config.yaml
num_hidden_layers: 9
num_key_value_heads: 2
tie_word_embeddings: false
init: "trunc"
init_std_qkv: 0.0322
optimizer: "soap_variant"
learning_rate: 0.0067
weight_decay: 0.031
schedule: "cos"
doc_mask: true
Each number is 128 + 32 x the weight over its row's rms, rounded and kept within 0 to 255. Layers, rows and columns count from 0. Numbers have three digits each. The size before them is the row's rms in percent of the matrix's.

# down: layer 5 MLP down (transposed), 320x128, rms 0.223, rows 158-192, columns 0-127
# gate: layer 5 MLP gate, 320x128, rms 0.234, rows 159-193, columns 0-127
# up: layer 5 MLP up, 320x128, rms 0.223, rows 159-193, columns 0-127
down158 108:104136116127164094118180120079120113112147182147139162124164098080170152128110176098146131072183072160138125136109069111158167185147100160151144174137151114143114126071128132182121162187062144134132191077143130151088196102140144166136109095130102114174104115139134155189135185123141082133147132101119083153100055163158132094145136109164091152197147173067155133119154142133152105169143
gate159 092:105054149171151197150167174110116096115160109121079095136127178148075099186085140122123088122107130161138113094108109094120154086147120061050155065189136165110138070110117158142101066124097120099137106132090083089127149075098111136082128148106122131105112122132104154086159104123118092104122134069090096128153118088170105102159149145135144095109135077160075079121128166148188144082095
up159 092:122154109118081125131146106134099135100093107128094129138135135128100086147135131147118122165176109130121053125137130078140109104129187082128053153172151134143124083170088078139152153127068103143196128135159164149159110123123103143123088112137089054136079128107069060113134107145183097170112125165187105104115161120164121116084141140056168117113072100143144075133159091082153101071051
down159 097:116168136150099139133076147125164102113055121138097115062104140176083100138174142121186160128120149136089158183204135150135086094141119161112151087136102109170144081124144117175106113118150092140128134180098118166181153113143105110142119138128127140104140169054103102143103197131140136178106128142138119081168092142170081159166100144152092133111136099060142130065203134124041163138161
gate160 108:113141150110109112094104127127077168082139145066166105138131107139180150155072184168098130165118079101111149110078173117140152139121149122116115042173129181102080171124181128131143157116104128091136164175170094136116119064106156137150170166135081090142134091109117111142111172205145087112170141095136126105094166147133114120098133063130109156100148082165132131130091092088081055139064
up160 105:157128105087146079086111197116087164087118183177148090108099135125096148079068152145116112072125158100123128092134112145128103147117137175115131127097121169181150110086112138114105196097137198072155132075083158169096157138043134133132152159146157130102093149133164092067092084050084120085139071113120156109130124167195135095113121137151148142139160110112120136149188095123149130116132
down160 100:144180130098064161180131087117122137141113154123180216149157111091163129088039158082103129078064181155125115138134143119060117113095124082149144094133131145136067120164100119170177171145156107152147146126119145045153088108122136157123134147097131109093145161141111110105118134185097152152167154140147133120086137179148129155175109154131108102095126138106199107160103161202165128162126
gate161 108:114164087136116126081174194138125077104146145133119152140127150094125173128111082168062126060121104118048173119181126167137146113132087072145197129109138108156139159124123085157161075073141121106117115120091113124107154189166120077153144110077177141164110071094074135074123114149110074065145133146183147094144121165121099179125158092129078094138152149103113144158159087118137106103116
up161 115:084163144149149133083131112104144167153073142121136107164133166180127194107166172142100096125092033171079077131097130124165081117117099128171150148100165071132118107182140171140125186149149160153107114104081101166110217162124075135149153119108058120130143185142118130126080126146187155088105111149156170150112173163157152118149138152123168122122162092142134112118140169098093100179123
down161 115:154189166182071138102074138129054152135143159093140073107085090104067104128158167136178123125163148145143133128086104136125145076141161127110132123086108142121073145154196167084137071166084140120149114106110103132160133172115043105136152128141111121128136160107125157117068119133132184076128066127121134097136112095158108094151090137104163149121153152212130185153185135109074111153101
gate162 094:113140169106090118088159141175144122131143167127173151134127154156170172136134088178103112163148161183140212123068161120111128083111117099157146119123120133075162140096096116166147141091159096153077071110120140153145138150148137163125122122086109119124066136115163179160173129150104163082162110169148085099165143094104129106093089093228108063184113155084097120102108166112094200116138
up162 097:174135143122091167058105099146129163117036147120167167096108111137163134155148096143091068091138129106139200140124117171120191134150213149139090149123139164121103153177130122138136144137095173104131141090133184132141154115082154140097109144085083143169111096136114133127172164068110098173149166097150165158136177129094168182126128154153093075139117138148188089138146207167143140113158
down162 089:137154142177127140144113126186125175128146134126093062093127117139075125108166193116148129090137123126119128142088159167103158151195176157140093118153145031134115164106112081170131126112101123145125124127138098113219127145108131137193098187158119122161095209133134117144170123116129100182095157114084088157128120121135092132177129113107153189132133074093156066145086086111123201119096
gate163 104:127099122094104156130151152161147130160134063121116096129122157190143127107090186145094079122078142084138154089158150157134072111170144153117123155174091122132174135194185130139143086181107100110158149120084095107092154106066123130123137196170193166144098064166155113144180144164158092076138178095107168176133165159098093123149104097157173142158087173140101103134125123083173126149129
up163 103:168129112153080198120079129089082073094127142157124127123130137100079103144126112075115117121098160102113145083129188090163169076154123085138155094145144128145121206122205152123118133156118074106142117109121146083200163136094151088106106154088119160092159133158096119126143095107102132110197056142098173149113074122139099154139149139114067111135140123076133100152115110096183131039122
down163 099:146117164135097142116143114072114135073119087134092161149113192142151165179205085075157171127126165142115107188124125080111105124122088061109138108176153098136133103122113098169134100128128129164103107120093115153130145091114172116145085101088119138143128152162124115128108128090076143169160218139099158183156134152093178117127045160098095178141106096120140100127188090090066101147179
gate164 092:130140175145133094136117150123156115065136159090131128041149103117213107128135136095090116120061210089117221134112104147138126153147153083137112131118147130143074132192188186134148139112137105180110123142135113140090097137145166096073151114138156104100125099126185145122188130100167081158153105154097126146158152170187139160124156130085109146066087131130116115129161189117173112138160
up164 094:148126135100122117135125116074229135129109161136141115133114142092129130164075136111139105150110138088126141142120088108085062086021090127162112142094115119163097147081110099073154100174128172158161158120080140124136112057097155113098117099152099085131101084120088116132138084122154181180158114136107140171164149115112140123141115170136067131038141088100138129095099062132122154173174
down164 091:085121159128123152077140219083046138086142094155137131069123159131186111116163132092089125127117110102136160137142063150206119111182147114129130100137102132175084133179110171136133095125126099107144158103180123171136144135115085134121144114135163130071156118075132159147131106131137109164151073158184153107126117146126174120112211099127135096128088082137075046118177169161109133154136
gate165 107:094153108087141122144123104147174100131177100149093165126122096096117068132184106112107076169146141119169120133155188137120079165145193072083150142075161092185103097218120107115131120104110040175116127123140111190120105110145152157105086123106148090151131153075171114153093133108183131160165122181174143098094092176131164121055110155096140117108136139126111133112071135147140109111142
up165 117:123147135137126123091053146137089161106151161127217120167144148165087108082159128138137144139108129179159092173129130136123186139130106102145132156162109093148135135149115115179051110107189109144129138202159121063160161106114111096161075126151107159061116173150139115170119118134142121136156104131143116155130166155114122123127189058137131164109155162098095171115179235131126069158140
down165 106:116151062132111111173210160107157161140112054164090136147089162124120178135085179144126132143138133105165078152160141150114134119108145104169156149147107121166152105103142110122107013129137192113086115116164139135156132121129069083177134106169113138133086170085105068150152126127131111109098106054181132099136120102087147169122098118156095120100133209118125129114061157110108166136096
gate166 091:088127108146131152162171151102095049132148168139110114106126195137154173108089115126140142129130065066119128146070123200111109127102087127099077134158086201135197123144153163138129125057125104108121070072168146107158092081127139161096126140136190217124104125116169120102135166089190138141137171159111138130160141145120150094148099080145132139185155108131158126128156151081091162130143
up166 095:140173175126162080111180114124155143091119125146161175167111169139136146141115136101140161074086164067152160160145110161188101201075121081080156197159166089128102104144118074121096168129131102128188153114158111148144108127087175137101066160163102126153079155126125095128113095105088139124177144132129111184170129114100085132110180147141118160132195115104076106166118175114097134067137
down166 100:132148084112147099104161105160155129128166127099138097179172225133173165113133118119088135122136117108121140086089136123099147167179141156120091172143143140041139142096127117118117151097060101069159136136061116148126140134108130162082114152154112105186109119157158137137139103063120175117147164128153082134114119186094114166124160122202132153140198100092133109052111138119116120203069
gate167 095:137117156142101119170121099124176099139158075087190103125133146120143114134089147207080082155152118138080170144147126174147115108100163198127204105145153115120113160150101149122153109079135178119100060092173132135120145177088182133140092112102143195124118107105117135102141110127099126127088065091106133104096167141140127143162158103076190151199106174145042102138138156110088146101131
up167 095:162161103110134082150094114133137187130175100116160181156134103141127181142129083131114109102101121098111111167165135135105164112043098120155115163071114089192115108068095136132086127129174117102160109115121108166168146135147120131063111103111118140175124217121155139161096137111159137171191130192101160177116164073163109129193135143189099143099160110117134099121131159166169125110053
down167 092:115114058094170118100119063132112106128121182081090124154156113109091153171111132108116096101134146129107110120131188176102065130159129133120149150100102126096093151107123176142087104163162127096102158172100165168122182145138198120111111103122122121079187045121135087102177149132105159147145094124116119127150141079088144101128117145078128185136126053100104088187120115144031166160100
gate168 096:116124151087060090063125092122172106187122119149167102171151140143139199108126093128166116127126107058100181154089113133100118157088147150108083181131130130143144120078120117125164087136086158118064152179075142092103084135074115151101191110137170091129108164107146224149080087105128153161108119185109133145120160117151120134135149128145108179190087158107148096091086156121122142115107
up168 100:125116140123125129087126152110091157150155101149127123075170151138172143166119118087100139119151111109121159202156172163188124151104127073138163198128082140110153073123139075116161156100155110137130123143062164169100121089092127157177162134154146084126093116175094030185102149115117157120201192124169199142126151111143149089157103142101120112196098157153128124115101170153091124101150
down168 096:107114144089141155099154155154144133094145098138121087116130050105136183131119166125132166116069161186083156101155252107141109090108045118086128136132130135153145123151094081160109148167225128171134132132102083146125223128121119130107168125123099126125168086172137117069118132112147111111111133112135115065141138162152118154169109124168116157129104088111125112116154107174166073114125
gate169 107:151105099136081097190148104103098163094176122148086133173124091081075131157080099140104139110119112099115161162131065143084124089146130121146165137104101104096119169128126160135103152083181179118123147141146094108139141156147150035108116135112175156122160086072142066092204101086063095076131200162153144143142145128119165115074160120096120109167158073134147168151131155137124129075122
up169 105:123133075104102156053108102106088117128159096088099072126128138128096172111226105143140114090170129130156050097123146124094127114120135130127130211074141122107107118104109161097160133148115126124097098147145077094171124119155079196153144129196085120095143158117077101150087160170093164184156089103173100113087163111175164105112152172085154131118105122074162148156128135137152140138082
down169 109:132136131073000184144169126124091189112139095146073112139138133172117120156107157154155093116126137086110124187163143142099065128127105117181125155082127140141114145170091072157175128142125179124078108194127100132080071118116144115050091092117136064125182086115142120103115137135134111147104070104132151158101125139149157160148187115106169124149140171102146163145117135074134143137118
gate170 097:125135072108173197131112123165152132128108189119051111103112131124117113140090135142072068166107122147075146134137119155110132198137176087134139168123111157178154103145089114210080145114116118108117152131160054118151181149143182130143106161121089127160152077133140116126182119125107089170141118069108114152113128130107107122074143107153126156136077093188107160077147096135090049083094
up170 097:167122169177110111148106130107140142150208160103136129157178150147129126083128128143093126104095144165093111164143165112173221093181173107107102102093116138100102157178093102158122150171107116074172120136168122125138124157067096138064094121107173097118070111142155127147152192103124083135125122100105162174164142088156062127128127114116142084087150139159154077137144060087136180080158
down170 097:114157103074114127129107149150130130154080087080080112219129047129154107143068116169107168119112159106126142116088073132091089154127135121201138088120126104127092142135160097186198119106116077098157112106107080121151101153149160138162095125127149100161218160113130149114095114106192105157132093146183143147079126131117151104105100107153103096158127133101158074126136101191095073099123
gate171 103:107119164172135197156093161079135072125106130111110184148194168149122120095114137099143056167114135119122160141100111149124071151143133120110160240168145131088130156170190168131142128205133126130139129116104171061130146126139135143143150129111159159093103143118094120126111116142082150151189107148147152128130152101166176131150172108166106192155097143156044116102190167158121103131113
up171 104:116119111164109153109080112093122192152108097113173096129111131137150137148152140114135141116131114071132150179149130122111142118074129114084119127156148129107090140098165074130128085134091186126131152101114109170065144149133131080125155129089058138109144095108155068107116125141218135183142135130143167124153124108122074113038127054164137094122111054124074157050092153122055180133131
down171 099:116120096149167099091140173178142101125142105124042133064145143159094134193180095141167149078096094043126156117129132081139117124124159094083217123138167127116134177090054154173141100149122127105147117132135159133156120116165143114123104126099196164117133166200100159122086132152102083154073107079096114132134147157144154109127172138090182106110060131111137116129102143076128131111148
gate172 096:120152179129067137108152189153113153080117122117087094154135095140174155130124136164130151072129122106147059088160117184114160130105185098084118105204197110104127091124139126122077137138121120111148112119136157099109123121148093123133107155105125108120142072134128179183121147114151091146128178151202151089107142107153152175127069091205148108038067060097152145119127122120107119113170
up172 090:149154147188173124160109053135113100121155123085125131170102100125129142188109096082135098114125119111111110120174096126185123155099175145173145136106143131106178217104133111117085122102094127150176142104178149138140146066106198180159086082137066135124152146122157168115104098110142121113091177102176157167161157155048102153148128114169156144141187097136196115174134134119177124119115
down172 095:155092128148140140163084168098136143108137144142135071128167164110200155120142099144113154132099159183137117116124090112149164133112113127165181159102132099104112090105117132187108105119128177122144122106108145119099112072157149080101127168140086121092124161085094142151152132061212084123179125138101159170166076181059162133135157090140145209145054102068122096097099138107159108147188
gate173 092:137110131114148133126128198149122098096145179169132076064069155187119151138177105104095164138145144153128141148166096151107135163124169152115157171149096114101126120154098067120089075131120135087091139109105142094165183161153203132097118136101104100149135135135179087088022102177135143129083146111131133118118122104104170102150036099118175139133081167115073106144126136161142130138068
up173 096:136168081151069060122120137080109178159152193122145095139152113103181160102095160144158133173090128126119085155128110120166137130108112085103106087179201188124067122165163196105142169109138130135100174148149101099081086121111063141128159054057124149110136155117136139133111105095145137126115137117143121111108150103136086146073147110140180106090119159131102103132130065114112128168046
down173 098:152130131086141144100132090143169132079136137113090095129078071120137142150162022136159153136128219113132110126090087163096124103099082135152178134125082114122105115127129159108148095175180114124183121157144052130137071179133150133071170174158188156091136090132095171121143151107111104142133124136132125061125149123201126106112110163128065096141128141078149108132189125126130105124187
gate174 104:186181133121134144124131152139141105130155109117139122129095126156117149106088165106150111128157169082184094147171182147242107151116116111125140134137110161120139174102147130179156098179049101131108132147116117098128156117151076155074161149176092145130157117079159085153108087126125129123122099172082141097077148127098140142121068149144123089115184093104199113093061077099106102118202
up174 095:139079104094166140123184167162157149079155166106164151157154129132131202154117196071101149128182181095140115096112124124174115092093123132072169119142129137149175170131131114140208094133148097105107143233122150137132135130175191071150055159137158134104074128140143200088154120135113126128069140104124153107116123113126162089108165137143149153133144163161131155163182124120129152137104
down174 096:225127153132150197101194168149107154131105102112115108132161098085126095127132162109082112098182149127169054096145123143156166145130090007157119162159170115144105118160109131123147113121087144128129152090103128054110161135163111129071091126085143090131109138170167098112105175096144141104099134094129091116176141140136197131130134104141155105106096189135116122130142142198123081139117
gate175 101:098139076116103138159191155174141112118174093136124077110138169144117092146161172142098153130146119126124178184124149094148126095195104104133099083083111085144155135103143137090089108076123094095137142150170122126122089166097072150131138139114137143127124128077133078083114117145097138076113175134159134155168153218065172125121137120219140143095210137185094190134146139153116093153110
up175 093:101128124111100123120127087063121117085111155096164137163119185139124068086131139119115129147127111141169169164133138168139097120171150123124101145181173131103086167150146154125138119127133098122131083071167111165127137086124151111107128104132142105111191122152215187165121129066141172136173146099139163169106075179158107174099087141114088178138074131120114089103144165085104209033115
down175 099:119140114155127154150194207136155132085103085111117030103124141108153086054132185091116125177111143171143114090066129112185069121154125102175129152118136119112156129133096177142082159167152119114172125120122185115215114132150096137122129163120071121115139115167143135109166133092115156124170104128139107149073103100124107146100127133141133161122170116120101210152148111201137112075094
gate176 110:145121150133132160142068113138145146094100111150081173168143124165125120150152124145185109126090131123107130073143087142105138110127115034180174168096172122129164165118103124120097176161105127120162104182125147092099102134139144130181127115152157162164157129148076167079069147135110150089142120135126144067132168190107129113094146091131112155065121172156189101161154122206080047078107
up176 106:086140141148143136134136151136108091132048150148061112126111115075132092113143119080117103125117144082102147145111110056173085182161065110149146103162138057186111142156125167119139106173175097185132136169121139171104150156091121165086145047113165167134132108149125098068156106073201154102104139085132148089122150113126143124140127135177106132186083150071135112174117108144131113102076
down176 108:094196176123152191079149108065127119120127133158099109146115152107132122137108166172112158113109155087159176127125147160084110139111122148069112147105088115135067129071130083172167121161137163092149103115127137102096106155110162120172129174137130226105130142091064182122152176133148119118100200148141107099140124120107118140118083157122162155137074160099207087091159142131141067066137
gate177 094:101184100102106133116171146135134106123125110094136128164118182091131139123127158133114079166157085171166072160131107070179163192140126147103123124122151141151098128136177130140143123108072157141182096176073153161082113126133074144167180118169073150199203153133061155101110172094144164072122108129110129143077171107088102118112121155184148155098139105077137178120090153141123129089171
up177 093:160111120165133135103142134066106046039113122103036152148088124142133127138180099106121076145155106133122156134128199083189097143095130117153052106099131198105104131094083175142140140111124130117138167110139085130130104096120137105097106137103084102161140198094092115114173094139154141121148137141121139158134146116118100118143174152083147131057130146184070114183132141191129146115163
down177 097:219107105169158093104060164129078165159121107116148111086133107106152097104113127218208113159094141137127132109087140130096104150118174128159157136124136167126162200141093115137143078108117125099171094147125150112117148105155114150128121106172141107145095103134200157203168126087113084135102181130138203089157118179114152092141103075166123110172117136114139106125196139159144091132118
gate178 098:100105103105119148104118147155114137106180136117066190174105089117148111132139134101117129116126136161112115118118132136140114062102084094101094109133078134185160152137155195106105083124064163112154111111157172095101091159149123075089141107185134101126127045075061183121081140128070124102153166146136108123109182071085068102144147083085131104049084114146120147113167097115104127115116
up178 100:065157112085115146140114159105159131141109125130106194102192103103132109144179162146079121151149094123068077141143131127111144081168125115123131164143178109147142123108152172129096130151103159182149089118100112078141171114123104143100164202165186132119185151143116138094182109116176190201100151081144114067119149069161121132166081111099185146071151123142141093180146089119112133132174
down178 098:137133102152102153143103105178131127135116099214119076148138108126098134130136169110121116149084163084118141136121089143104163129129106175199154112178108097108107145126117154070143124125145131128111178134075202231092172123174175133132170194109052166160112071111164106134122164123127092111136072094153142103137103131184113118147044172136163125161141098096110168095113133093134143120138
gate179 103:114154170100140119182109152173112085108086099191138130150108115121115089144101127082124099100191114094155187111183136160108126107069108187154090184111134144113106118060134161097145112130093136159135114110087087183175056138115124111109092168175114121182086118091165194149114109060132133127163165124147171098122122109126094095174101182093145103134142130123095067089106115099123099139075
up179 101:107118156141086140086109151152038141106121149185129086105128111066188149083191126122163123161116123159129072122062104160166110124098111136155117069108116153146093097157127092136140125084093117139141165104093141165115084091158123174148135059096119131145152146135172097105104108093142134141181096129079152125080171113203150132088054141142186174152157190158165137157137143134090133140114
down179 098:165146191152116118135153108092156095115068139098119080118159100083185146139134091136140148135182036145153121099154103100157133155143119128164118098120123098102135147113108076101114101137114121136147120177094103034160172108163101135148099157120123153113139107140153066124079154112204074121140178127148063127187105116119058156106081146122114127141172175108107102170202081154116103125101
gate180 125:069106162091100152115188129215091130071134118089150132182125133178139090051157116129049105130067148116126143163122207127118139115154142083157121133152136145109107126133068151131101113127117134119076116076088138083128126136057120107158072077128131117124132158094186088105109139141101063112174085155171165075141111137139154166161154108093175170143122085139094137094126122124138146117123
up180 124:100057107109110139120176074120096155061123112056126087131151111159103079169137152133087080109121126109108145118128148162046156048135153110157128157195112158117135101119085098110117131126139141104191099070097134146163125162099132131153093109128098136143106160117119104122089108170068077062131084179175082108138107060137138134147106080204152148157157114127156127127152140090101106147124
down180 110:102104133101096164135164132148085146108111139079131131091153142185157102113146078095119088159113128101169139141157134140125150075146107127117159086179144132116102101097102093160120081093100063142098165155157105172131146154129176140114146164129126140167182253122147122134100142093093090191124099162140108107111079159083138109083125064146194152139091114102121154128139123104025120105164
gate181 094:113126108124140152153156108091136114131175057052172137103134125079097147109121103145138123109170139152090109127150073101098207149175182098160133124104143136110077133142124156119146137076119112108104145173098099077164117149127205139068129146123080161131094088138148167084110113090163148150164062143074067126144110146138136092192085124169129204131159162149095125126104150087160120070116
up181 092:170118107117152097101120107102114133120120124129130105145156140156067122124147116088161197148150127150126134135175143142187137187168175077147087159152176145151166115111148111146043167071127119075083123138081115144144123071078126151074067169086072102161132150158114094115106132156161144162178211155120135184089075146143131129176131125135089102093132095139082126081130164123133163128071
down181 092:113142148113132110074108132123131144152109141131101152046151125110220122123142162114118138143141192123158117120188090152155130075133093149128131156123158131189099085142138102139184108186172124126182114207142170107083189151083165131136125115152133074113160128154118101167107133058114140140010119125114155076135128140080126173133122159123124140104126162090136126090160118147059118110089
gate182 101:134113191141143133067167070123148110128180110100104182144155164168098110188101139146081120120103147144149125146157148130143166078133116120123134135128098111098161137145109074173115108170099170109099144144225105093116131109115131109063145131157122133141115112112141121162143178145162086115209123174135171122089199104138128127146129043136135114084213107107181165086135100068149152163138
up182 100:129100142118135070138135150147115087066160143112148146129164097138073083118147112172132128127109110099104191191140133124233170095131156115125123079142170119105133110123090114096146097094186164120124093136127155072138121151089163146116070077117127117113163125124139161097144093098142098107130116109140085084083167080098141082149120120145084204082093118184117232101144177163120136115130
down182 097:107125149103134106157118125127133195203105019139123141134155104092138120099091090095142136118164151093104110162079125147158148157132210068108104138138135112046086117082152086085133157130110111096107103143090111155143115129191125117133129147090165127101150166147155088089103180151103187099132065134083145114169079114077107118192140095176132116166112124114084110130126138169127070134118
gate183 098:117156162145123153132138111134103186092124099076157170114167091127138149121163131068122135094150159156117111117104130105103138156199129134170120074154097167132121150099126035102122117054107183078166136117139185140133126076173123138181063173150152127179145134092145147114133137133147074183110093198129157049158150122116151093127093153112107163148109155040137146172150144121149108146122
up183 091:134134115194136165099156102081097102159102132112156119105095188137118155130134132082063120129073150112092187090147142101154101156153186166147067125115193125146117174131085087085087107123142056121043171133090135157150116160134158119128133116115122095125099151116191126121127184132178142122107144124145161113135101196189119110132125147105104069087165049111187102121108166116111135150120
down183 094:160123142108119103140062105105167113129099166154073093150096141108160101114080142159127115162122128082191157107105138144113183114153176140147115198178119091137072079109137159187122133130115098119101089105119024157121148118083145158102123134122097154085094176127172155079123085124079117130152155095125049150113090103111097165138123110095123196152162121197142146110162118151102098176157
gate184 108:121103175103171137085145101176109118159142136113120188138092136158111103167121180149122102074116139136103129133112086169073084175145129134066133096064110131100152127131150118134111122104173138152162115156118100160145133144098203172098101125179139096106125120128158152099135134092155089180078086096129053135081116081144153115051085154112221170141201121105115190092132129168135116119124
up184 109:236102048092157132078110109084105112117140102128098093172131112171082183192116127191110138141143109070184186107121109171141088089113122159144083141128122151137132211102159087146112156079127114108079158109172184125135087145147127070159141118140127151099114081103124153146090129101113156128083113165169147141139135105119180122087087098170143115105117119135162132159152089141148128085143
down184 110:176124120077125142114106091104134121124157133117093158146115160169151125184128120145139126157108068189125146145143075187118087142099093135163121082155090118065148161162168094138124154074173115154147118134107113137120125116131151153162136112152052175137044107064118104213127168100171103105109122111107072146116156159157177152107162191123108157118178096092099143115126110191185130096171
gate185 102:137092134109106129126149107086159116103127129102105190111117141131089098154185180152106058147132140162097121140155120151083102187105117082141123160153130139100141135065104041154145126133125116114098140103174166155190137095118136167086108175144116165120134087122128106113168157099139108113199118085095086150162076055100127107177166037130139096119076161170125153139152186170155103161112
up185 109:180191113161129158143063131141073039112124128157116126145127103180134151113115090129168187122142079129174149074088082136095073141149112137101169175140095078109157170102152144144127108140128128132085075127185123119168100113166105170166115116145175148137127152134139068165120109145104147111155137049154088082094104116134146107147150169101160095187184116089086131165114167135156087129169
down185 109:118167133125129049108089168067153134135127128137095210131147166135127130168118129073107124106106065155114147147088151131133048121186129083117148135091159132161134141082124093089083148125141105091120142171112200128097172094177142171119113203098128160169146116152141076107147119133139190135171169178088107101099123046164102099099129096084147109153120124150122117153145138189159144144103
gate186 090:060066097153171161147124048132158161100161160200141122112134129113163149072118126153152083136091156182127144157123123130099182118090095065171167061125121058122125107127103164099155063120109133116060078111128119132165149116108138116143138154129066144114146147067076156113124119134118126100134109155085163074172079126127087075107108114145095072117092165127114135122151162139109097091151
up186 091:166143135173143104050140129197147139152097113055139172140138175122098154144162051110154103077174081141097156097156126170115115145099157138182112167146085142135086166135101070151128089099118085140171095138132144146190124079112082147144173175131119111139118180141117103100167104134100093116145165165117100170190131166093110187163096091119119148112131131156115122109180097101120058129160
down186 094:139115119148121194150126150117135174183096174136082099124122053143105103201143149144109107121142088085111093222136161102159171150179121068103128114120141155174127199130127170169118141116140166153143136106070111124129160144125164159123113128144110137120087128109085096144131186199146159139099164156126123101120187165172153120183110153151177146119178162052159116171142119114159104145087
gate187 102:148117100107121076131133115086058119126100121101094149118130126171141131157192173080126160146111093104138174113141148088127055099087120110059100113136127102149153127153126096091138136226184216145139138178158177145113178110083058142167162139161167135097172165079134120085170127142108127146127101129141130109164107129103164184102141137161168154150132134112125134154091108093141175172073
up187 103:129122135165173109159137105200132096117170137103080153170099109131080086132113180072110132110151118103155167067127105091171110159133115156090117145104127108143120078121172143085087105162097144155086085151066057124155129094102112090140098109133108123170100114122119152211133074163088158168134081146114137146055177065084136083078132118113177116068120116102134166087144127113097141106137
down187 104:164156100143144120134180157081043182143128157175102097163115179155194190170150079125132110165059147129111104166140092119092114105120096126192072117167150115104156139166181162109181149137113151159097115092176169175144128104091107129097115140218162140116140199096100146122147122161097129169096142153119158077129161131053102109148134124093132118107124131165124100131144128124160122147154
gate188 093:048175145104097137115168124131138117156126043169095102098061138124164153121160132084144161126150128101070132101108177077073087146170171118085091109111141073155102108109101133176112114150116109098137133169129148087099128106101155132138144244125147132131151100138110075128171129161086087095088060168117134162119065088128127099106138112146144097159176151173128106145132098124118131102174
up188 093:028070158104195109149146145111172164157136170149100142155189118116174150085083110117140136124141129121127050103129146124156093096145147147170133134140088091119088164133120134133109163141084133125071164177058135105162129137079127150180147124085116147134176128106116168180168099125140118116120116170103153104201139083143164099126145113098115103088125139138160173118167115116163068084207
down188 093:176103123153130107197117134156131142143095091136107127145143200142084133127142105136085152097144128068140139206115125142097143131095144087144096107136167179120059165103101118180114111150151171172163105089154054155118178188123133136155172111118088157133124202159106105166107223105112121152142141130162114077110170166117089125137170132133110183114079165109131133148123137108144110188068
gate189 098:097178129125095129188161091157121131142112092140139140150155131165086142123146170134128124172145108145114162181164103131158111170117115108151182204103124183121134085130151151162104059148114073066097112146067141131152194128112128059134135152158118166117145106109179085129137115145102189134070129163110130085146092144140165144105202096126060165117122132073075145133154103181145075084119
up189 106:168116152173091074123105129113160111169096146132098071116116169214153124125127138178144133085137122109161117144170165121115110111115110138172128160148092086125098116097101116126144154133184170158157125094121103136161114196121118149092166153180072147133103148097160149115063094120117141157151092126122100171114114164156116181097102067134138163205167162127023113159120038132158123133122
down189 107:118145102150115097134123146153040106148185141140153060169159165119149106104173103144117111093099094094190181096167088116124168090120158130097092143135137155149034097201106110192134130119140139097124167178088102125100138099175138070106133108145090111097137125155129099133123107076169076122129193172113165143131127141140136096089131090133181135088145077120115089152125087085121111188140
gate190 096:077150143144107100108084185144099090098153117120105132156119145182134079120041120099155156149105124119133114156193083162163089111113077115137135119083142108067142129116135178157152138156039139090148156079166152114151053082116045134133130147116087107119117164068062128121112142125138125178151097117122120142124140130122130130136198115160097106114103137111086104183052121167140116129081
up190 095:106087109054080113101128168124128134118139097137111108145136117088143143150123151110207138086178118176137165097109070139062156095137141178178146126100097134140137116126069116183126141161156109131163080133149135098177123174022165138136152087102159147175108165144172197101136128089095113158148144082139125099075104126126123099096122176083129111102128149121157115123088199111157110143189
down190 099:197147136142229141136087111153105070114093092098183120137121139103127134105142141117179136156139160150152160147092109192177093111119167109144159127157137156084124116151125086140143100122214152040129111116209108063160127098135141105092156141127142113158135127154131072096175175051171127154124117157124164106124125113173106111051125120170122123120168118094150108120110130093134134084107
gate191 102:097134135055167151147109133103108150093167149068066151158130123148073085161106161119122125149178176111134111198106158147136167159154046119093160143157088125185120065096140116127083148073104120062091090064131161134090176099097092144131113169116117116121074156143105139118097123140157110125186121112134138129164060147175115104114113109104096123128111190081112101118071101157115109128158
up191 102:126135097107126103060154123068141113098137189110084103193114142156120142133124085174108054049108128080110132135183084123152124056132141114118099107109134139120173100156059062106169187108113124142060170128122070157124125105141154122105183139155150138147145107157145190154067175087141143150174162109120134157144130104148118134162112150127086081134160131140204124107122147144086101127116
down191 102:117121163150151158119110118219129160104181132113080107116115133113096028093087141115152168125179137134093126119094141104162056103144115129088192163099182158148104123125088156129164088120110110125114125151190135083146075189136071102155113110116140138133080136159167163117131118079134104149112125156169068143062061158127167165174183081149118140134126142139143106130148124088080130099125
gate192 091:137183167103106186164141164085108080079092088121151143166123076179154103159167163069126111115120146061141107117110097129144128125100120153119131078167097143073146103120060127071192126108087116105127132078111080109154160104130134197112135124181103090153111116115145174129183101065125088122128130130108126142184119155074055095155162139097172163118097107166143107130152158141083087144113
up192 089:155122083086172064143143190151093143117163158153142172079139131120115179167096191142144112141135116103125160094043131092092145105129074169155161140134111161159107139067166074094150132113116063092090084137135101161092195170118168186151151153091086104146167115191123129106092138111127183142135167138153139121107095136109152140138151115127137111121148137099107140202097120104163143207142
down192 093:157177170153114081175117123134154133136179111145173120097185155125115161153168082116113143178119131147089159116083135124089153132158132134124047130094168098164088135102122088103099134152145150174169113091119108076098104181120158105156147164103089207132109185132167140080116171153090173157129125157075084119111184172145151115111082116144219097136143117063150099098109143089139147106153
gate193 106:178168133110101127085159110076119096161114089091104084125121146148160075115127171088086122134146179101053122151122079130128217158175140099104149103160132150114072094148091135153114110147141146165074086154150124119072104133178176076086161195132156140123121147102165171150137157183131115146148114088116162069101113143165122132133144143067091157057117075090108158131117142129154114153087
up193 110:110162121161103130074150137092128130148151141092126131167117163152145060131058066098169182123138110086119136108128118070136143164112110143173133137158106141160102092123086159135185087080117170119115145097114075159127077125100208156079153115127078154102165120172140142143166063127144088115086105175086142165145093123145071155065078129161136140125163141066109181112106072150146107122098